python train.py --d_model=192 --d_mlp=768 --qk_norm=false --init_std_down=0.00659 --grad_clip=0.5
Each number is 500 + 40 x the weight over the matrix's rms, rounded and kept within 0 to 999. Layers, rows and columns count from 0. Numbers have three digits each.

# layer 3 MLP up, 768x192, rms 0.267, rows 357-424, columns 96-191
501506455546524481595497516453502437433428531524464468501469482550408508501484466446562503556541420495534466516507515475491489492497567491519482452483501451465480537505521471528468503510454465550454486503579520474473458526556453447463463477406479436464470501458569498519512530541514521490
507516477507441487530513539503473489479485474505483555444477446489489503560502547525510478501529491485453476459585442506496461576471492501470571518530522486452548460460519489503499466508483546492508474505514456498477448426527473457475547541513503501506490500516493473504576454503465509518
498440438528372517528525477509532467467450475433503496508517541512525462448439501575542518522510522496489594573518556518454510536529526532482496553518495506547570485478505498465358528468454522547551603515487480516523506523493498497477463586430614517514563506522452500446433529470522435525
485520523520479506571452526557429501498538517594476538487518501496479525517470474528496484489514480514503515465564459479531534578474510585468518474562454505445500482443523538546535515437507452472482500495566576497460528489547528463532564498509458510515512541502531480527566503522494528537
501478503537496530499547446512491505534466498507527461505511532495514521526484496487528537512473525489516549523500453531494512503516522495538513543490464536513525489530481515502504486535467530496516499501457497499464501510456509495504548535501500477456497464500500529528450505486522497486
452458527525567489520548502447582508465508517556426501465486456490507534515494549493485461453544593430423505587498476503480489568522480513467484544468439407405465498454505541536514494478422509462495498472518503496561490527433490507435528605502493476504438595485412472410512434483405478541
531520465530475477560485466533502493499492477437512474577485510494494470486501485529492484512503550478500472494509504518557494544499498498515501497496450525515477492473491500528523483527490507505495515540537476480505458482536489563485511551515510492566522460620520465445468549494479527492
512486555426533497478500465462552506463525526520525426550473509544523504527523556446526469433452560484466458467506480443522454499515545576511453569561513517510482539500501465541520439523473536434534460498588497463536533475473543540516534553433523496463482515484437484495490531464507512440
448469541512511509453489420564484552484513492477520494483490490490480479511510520566481500525469486587448491553457481492507538453500534552531536476472541389535449532543486488488484485496482536516488554535484452452534495460524461497516478530502498544436546523458516519451458500497495468515
538491483495509543435448453489521473511482442511498520554462498456506509454459492535433506589480528497511467494425553486543469576453483518477599477438471481489574494531496455507473540521512507527467545497408593574518566477501493450475470459545480496516508463484527493552491589536496470426
535465444469500534566482549538469467561486510536486551475472566493449468447507456546530549405488516539519536454515606496532467481483509493516470520507577501551499543450513469476513493461562487515532533453581515563492459513516489502507503464461483492481486504396504502560454450545466515461
528495478490524461465483505448467416510509523493481530580487594522463424518467437510530508493561493475472494472437459496480445464522474528420532579442480505533468417483418492577516580505446492475597503487468537455454455474407475469473489579478442496505532520486490530538548503480519540521
514468387498427549508558471431534452581579543548420532616477473509407471504525512401510478566500509503496493549508526534437466445477496437513556431518543523513522553442488432465508498525519465439530562545512515490513567493487538518492439516453623442484517511488529465414490539507491514466
470564487505542498443500464494465484436459461520548544515558480428480459529559483552483572478529475499476540436507479529532565501494434494446535495471489488478574453511395544480524494492466476524488488489408480465463484535469537527547517482523537503444501580485497447498495437406532494481
513499532544490471511517543520491477451497501461375474491488519471476549499507509548463525472498552472421529529507469539491498485536524488482487492494507486490458474449526469524521452496515509556549508483554515505495518514521525499480517513481530453519471482513472463474478485545466530523
530486506458462438437490501539559489475508514454488458531415539473431536500503528481504491471453543537487498503522430542487493490564524541449475499499484501405520545467503438518549477474510513442486538481529481477597509496477427461450560514489568450482484533500487507525528471548513574480
420496500450539493470576497548552531454504501481545511547472538556493470500524498462522527476529513473576423517530501408556482407496543454552529526507511462481512572524506533490544432578477530524457485473522517501472450468522480522432467530442530530515523526486461516442479495433454479481
521508498531493476483422435483526531450451452495459520475529515546459546459455481478487483498473530575474478416487552511430469467526495409499508514478520562501525585508477485528485501516482509416542456479515512554517505474521502508515505533520531502456497463450440430493484511551499459527
543402562483445565493582428475571527471483600480514469584543544588467587490434499475497570577417540581505504465492478484459459532566504605549497564548546511528541490506538450440539490536539415505425450516480549586492546509586480446411490492439429529554469487512431549472538474536422490503
507544414549511566482473496485511409591446542502442485550492544464548447460412461435506448552505444541481506480554511505555492460489566429508518477446519451516466464464499529527512560435507489540484477505526504446538504551579502483529497544512461473568492498450460521477516508458551484465
501467497482560537455523521490532484504542533481431483522503513560530491452479516499452509486542444470518520510481465508516503479538532485420495510504485457488471509506482540511435517488492502451475462523506513513483467493506489516529497583508506466507528458484437501458500431466468452468
516510511564537511552511505488529467524458508511485497566527511509427487514508531537490537487560511456458482457542456435479488469502514497524517504421468545472494535443503496482493506520505469500480549517538482495519502479462520548550495521503491443531498530511508458407477465468459503519
533482511482484477465474521511429492464474496553479504474563486573527538496527476521453435471431535485461468511518551523444531482497546485503503477495537489505497512459499526445513506542568480567502445551465529542568540454560547521481551559496478522498543493548545466493486499483509507560
498555459473532500505517557392472487498563578501456524514498461495510421545441586521487543494480478508566533554493615497581465556534437485499554523505498426493433523534487458520544525506543557488563497491506503528542425501529455478580437444487502457437498522503445449522585539579475555563
439454529445484490475489502500514563478485548545461495468531498554452462488439481418487473531520467554483467571514503415422547527426502488494514508548496586490537456524451523506493515553454494529478555505526461525447599518512471484478556446513480463488459512517563502495475465462508507452
544488490474456505499496557437478522483414466502505469533433509512451517502424464524450476521499488505520517447574506504498463496512509494452489464510522461475532542527483510533514557513490545539455544516512515457509489442472433456502473465487534480467426526529491466480487485524509456563
539542456519524473518501536489511478512487402505471519488463533474572499498541504488544513534443484441536509519482525522495499478547473519516486513469502551528481466538452443506489496582480488495468477519505504482559505528504502495583480505451508481491531479542532533528497546490530546500
497566487531485469479520520495514617496481448450521525558491477465501535563545462482522515489500511507500460446487512469454416549505541446508516491498487379504541451520523494471478516370540486482475472580495502539507502526484554441462520573455483507506554504593533506552469474497512501447
525519472492481459460528575509498437527464446516505504553480472473586396512526563428497486501439493528428520483476552492468529492507485490437504556503504458580463492434520525494530519485514553519525486529518504539476532500490551518475507524516502486558525495542485517540483521508496545504
486443431529499498580466554492468488497407460450466568531510435411525472483405505488500450569588519506515483452531499503473564516478434510413492514463529431489507448499563492515486538501442543466535526506495502453467542509513450432496439509560568531465535468555470446501474515505577474527
522513532570466512465503498440489448504472498480570473491539562477583470585410434481510496483520470461444546471496493398545533521510582539474490632506524478489440484478530520556450528506440471599428542523490465438528477526528523436480508476471579481490443509572535520507548536477438503508
549476464539493551426515516538465456449589477451420505491508494535455496505440505459505510503510533512466524527505434500565476452468485456436515493507513501392507482480532441445567415493531498562486439524575545531470516571491504453438518535518460516504563480454571536460502461446592560418
444435567534477461493494521458521609461484492533443500437544490488482492451458461462461420531562466485482540481550526436531434547476520555533548553513540494493454500428564445511480502579519516510492496480456519495540446547445473426558447535436515554478454493467557397443572489534568518499
457474503471585491501477544489508465541543481551495534511483560479525483484513500500495449463508577517429557526494546480490577447511519540587514551468550476475501446506511566501541449541492483481521461459498464480528564494491466470455510516580494478539454529428490501500531491482428511508
524438561462537546496534491541541448481528465558453484535477523517507477489498536530533455495499525524461505448476501490442500497484565509489439529477523489512506601477563483472508474467518472475543521528491439501485455508503532512480528502507519530508499507472497522445508522508519582586
489418493473499462453523486439514518494481542474521495452490486549556579536558488545492473453544448532527426437502534491485498441558530524438544507487594493475455525544506434441538478546490510487408516502483515483402513514510514512505499419507575529458491462510519499546417496402493425459
522419539452465521469486588487573480507518554515551519607494512507485445560553501483469508490515485503540519463505527472505514513536463547494529518500497464550512521520497517525510488478506515517437432366417420496490458517511539503530488449549555525514514560553468455510469496510500531564
510566464439615486437497470483482434445559456472485525477529503555513506489537490508443532418518479520501548497478476486535497495457473562493545486476456497509477521538495432529494500548521533509505459503479544515475524515483523483479508539460452512488492523502498530545555477438515508544
543568535491527438522487462496463515539470501484579497575519478551452492516475509447477462444503490500524489488490496502597425508428559551497442532514504458461490534498487501502510457499485502441429482493549523487526521442520470502473515525452520455503508525502473465529498476505503542509
457474511493459523462567523460564466491473499518598486422502503505531500535501488535553506449530527489493534480442499518532472470468487554505469517503553533545474489489486451457514487517521461563492521509504453482533454457465527559483494492483525404467548464481525482468476525476532514495
507540492509597534457506502476443500565508428405507536497491474548528591536522504516447533546547547514436514454499482533426485460514539487532561498529522557419445520520498513545561529578510484521496540530434503517490514507474466504416466465517450543517484563480479439542544492455557518599
501519475475506605497450435541528472449493552535538524538513492469533567477535494526468536493524509511543510491526510547536562414475484469458487575511532450536543430473548510439467493524501463529544495485538478563458488429543480518540430519422460488467473493474486548452567514473504490456
473506553460472536498513485537482541519466492558506477463529530499497543469443518436529534500461497509442519431429588524489533485503487487463488446517482393508527469506530447517446500486552530516528455562475468509461514507505490471526446482480497530526456522492494459493596497504457470492
477480510481590509541446555499485519516490487524584515474461482530479533570446492452453497516501600518512495512528482578582454466523451477494470573528519528440481484518528485521458516491521482518502490490528510485485448482474503513438484521593551472407469525398478565522484533439465546447
511510512495489508495576474487482439521549492548519505493515564573489497462481556553506527509432522507524414499573487476489523476508489476490478590537454514448467540514484450506562517531410494530458470489520506496474468473492482423494534527533498532548535524535518494482509456513546533483
487450538531474440476506525453506530484501461528538533544479483552428540507541431537468514545459520462436472462497475470534506510521449558488448503440476539527474496488493531522504562482504467476527489505524458454529536475539460505492550472495559462466473498473562484430537498519467528570
528500476506467506501489476414510480502472528552546503491475539519451516512467519591518512457487488536534523528549475493493504496499554484473583553485485554462478496497484475554518491499495488446469522519507510528420519484453458491494535477532466555474522482473527459473508527500462505466
535546488510454534491540563531458571509532545533456479419530488515474482561505492571496552568470562449451535494433504475492510541483505547429510429464514507459531536523489529436520515499520455478477466483463432472549480486471495558481533629463566546486507514528484509546533485515491509593
505519443516452490522515517476502504491498470468419515542500470555499478544434428459506494504500503517504496501530545494442501492440501452453532445483494541483513511498510514492470542532507474508485518527480500568543470438489479470470484519479492478491484509510469439505531531507510559536
451491478541429555542543510512444490478460495555434474458519537541561567489525526476433497512482418536493500519455496481495472449519499537475550511569545529561513454435465544514486539540477509555501512552472528537497484495484529560471507459470494519521514493568416475439526487421520447496
578510542504486551460547537496439550518499485547467489513488464477555514523446517529484536473536532511482535527515594468480548481523457505481527512506607461541498532534439492478489458516504518482519481535476517560523483507473461567438491478483513513457536475499460443468489474568557540497
491463512517487575513434493443520500463485520566500573479440496496497536547499510490507490483477451515556465553443507489510488541534407484490470546493554566525510533545512427423441466425534461477461537534499494569463475520580533455518582516433519510492419474534495590574429518456460470464
495489498559578515499456478531547498547444500525484560557518475531538444491549510462473558430528564463432527503536499522534452525498512461520472549555478469534532448469481499444515498489468486463488490451529487481578437457447525494446466498462486496596483515541514457490469520511521459419
502513492501511604525544476453500484522444490525558490503546475442507469493464523517521486474548507502515491482446499472557561507516495493510497547470497499538487530508479565438522449430518494574531499507495465496499492421558470473514466475526513475502518489481530533489488494521506521470
523584449582452509554535550446514500489504501511444425472499473549551480442492488449499536533525506490513474502501506520501601543583487522539513545452500474574493495465435507517478532446542587496411514513515452492460445547488523484419482478518464470471490488452453539477549530533615522516
584452506448476440535425480432479580470446599536570508533443496526428538491497456574457577652478484450475445487440483570440526453522487418489558534554505375532448619377542479500518508546483384499506520464426451550538489519481497540529461531519498531563491384514450440430548418514493536536
539423527463470497503528498482536520408506487462492485489434473560538508546556484436524515486510504511551522500523532552505479453517510521513499474494559492453494499488525462489489484460498505507512469495520467455515511505501550482549477473467473452472508537480490481533528539501513507473
494487480514487495451550507472541536493531441469463493568568485496528536520523496530497482573408481525487497466463504495489471520467455533447502492539463456469526476535482566526521395491499441499480473534468509464454551495509468483483534440534484446482475490507454450537456413546555460490
507484457496461474503472513430512465555444505516498444471476473502477531528493450516477465489462581522504460424554474466430513480549565548525472514453533516446522520462542568488573465538483472541546440515526497476520483538399573539498573487495525521527493536488504474544476509448470482413
534473359448448465440484510386530626516558514442492478572498501542487503515581520480465561575449477522471545434522413528505505480503546530490419494474485474535486492493525530478573458488495483428411558440502491530455563555528519474433507494463570496522461501533572567520500422421475488510
482513506499514491495547482487516608466492480463538465494606485508480524485509469475471489529469547522447482476507527474481464503486492511457422543495527467485475505466439498582402488533500457535510468479564480509461536475552496483515467537429534417553462528518589500474552503471534496484
580578483559520526464463484471519514523483506492481508461577473502517483474485459470471538521492473454453550442573481482504548516530484513509504521499495512508514551451460510509521519571540469526555536454535499495561427525467489514496501534508464472438517543496503473496424439475516537498
491472511480505528505507440487523489485524433498506481550533438414498505463561527513509496475537487502455531485523488525491470511480494507481600542540485488515458535490531454519511469476454519471555531490486455443516514508522574553501490527575517530462518549520440545465485535490460474491
503503421434497505485460500524520509435555432519500571512559450480524444495516501504494523525464496526476526492504520466561567521469485515505483536457497442533569471495459486483490548500483465465505515467494524540489524493434491518504524463488475551499397496514553497466559496524546544515
522501541500458474475489461566492485531478503465473484536504466519527506515501456560480534466553494491549527557457464512506570524502525544496535501457472507522477455484512429430549480529456424457535513452450514546561501476530525523513553537474523516541522541506448512596460459495550487507
501557516488516417501455466509525519498532527495509489526489509456490477577510503479506539467494439501534507489558486431505456497491557511469521468467490505478475457530525511535586532551516530508544500471477484444509528536397505517514516499490551466498492534539552488484495459471574485481
520443451499517511547495448491564448472442456516428567501466482526585470579524494561403534524544454469500475440451467514484565550474506499487488560579557542466490494486515589528519540447478417530460443501396436481462573487502507520469553443434580531442474613506592481475427556393485522542
483500536464536506519489562402562576496473448589483511507478443478557469565509427462473510493562570509513509521492510556452480543491484480511520523525479518540559448488494535485592553496480454450452434500495496477620487463426554442518488483560531500493520523454432380459452557427557502518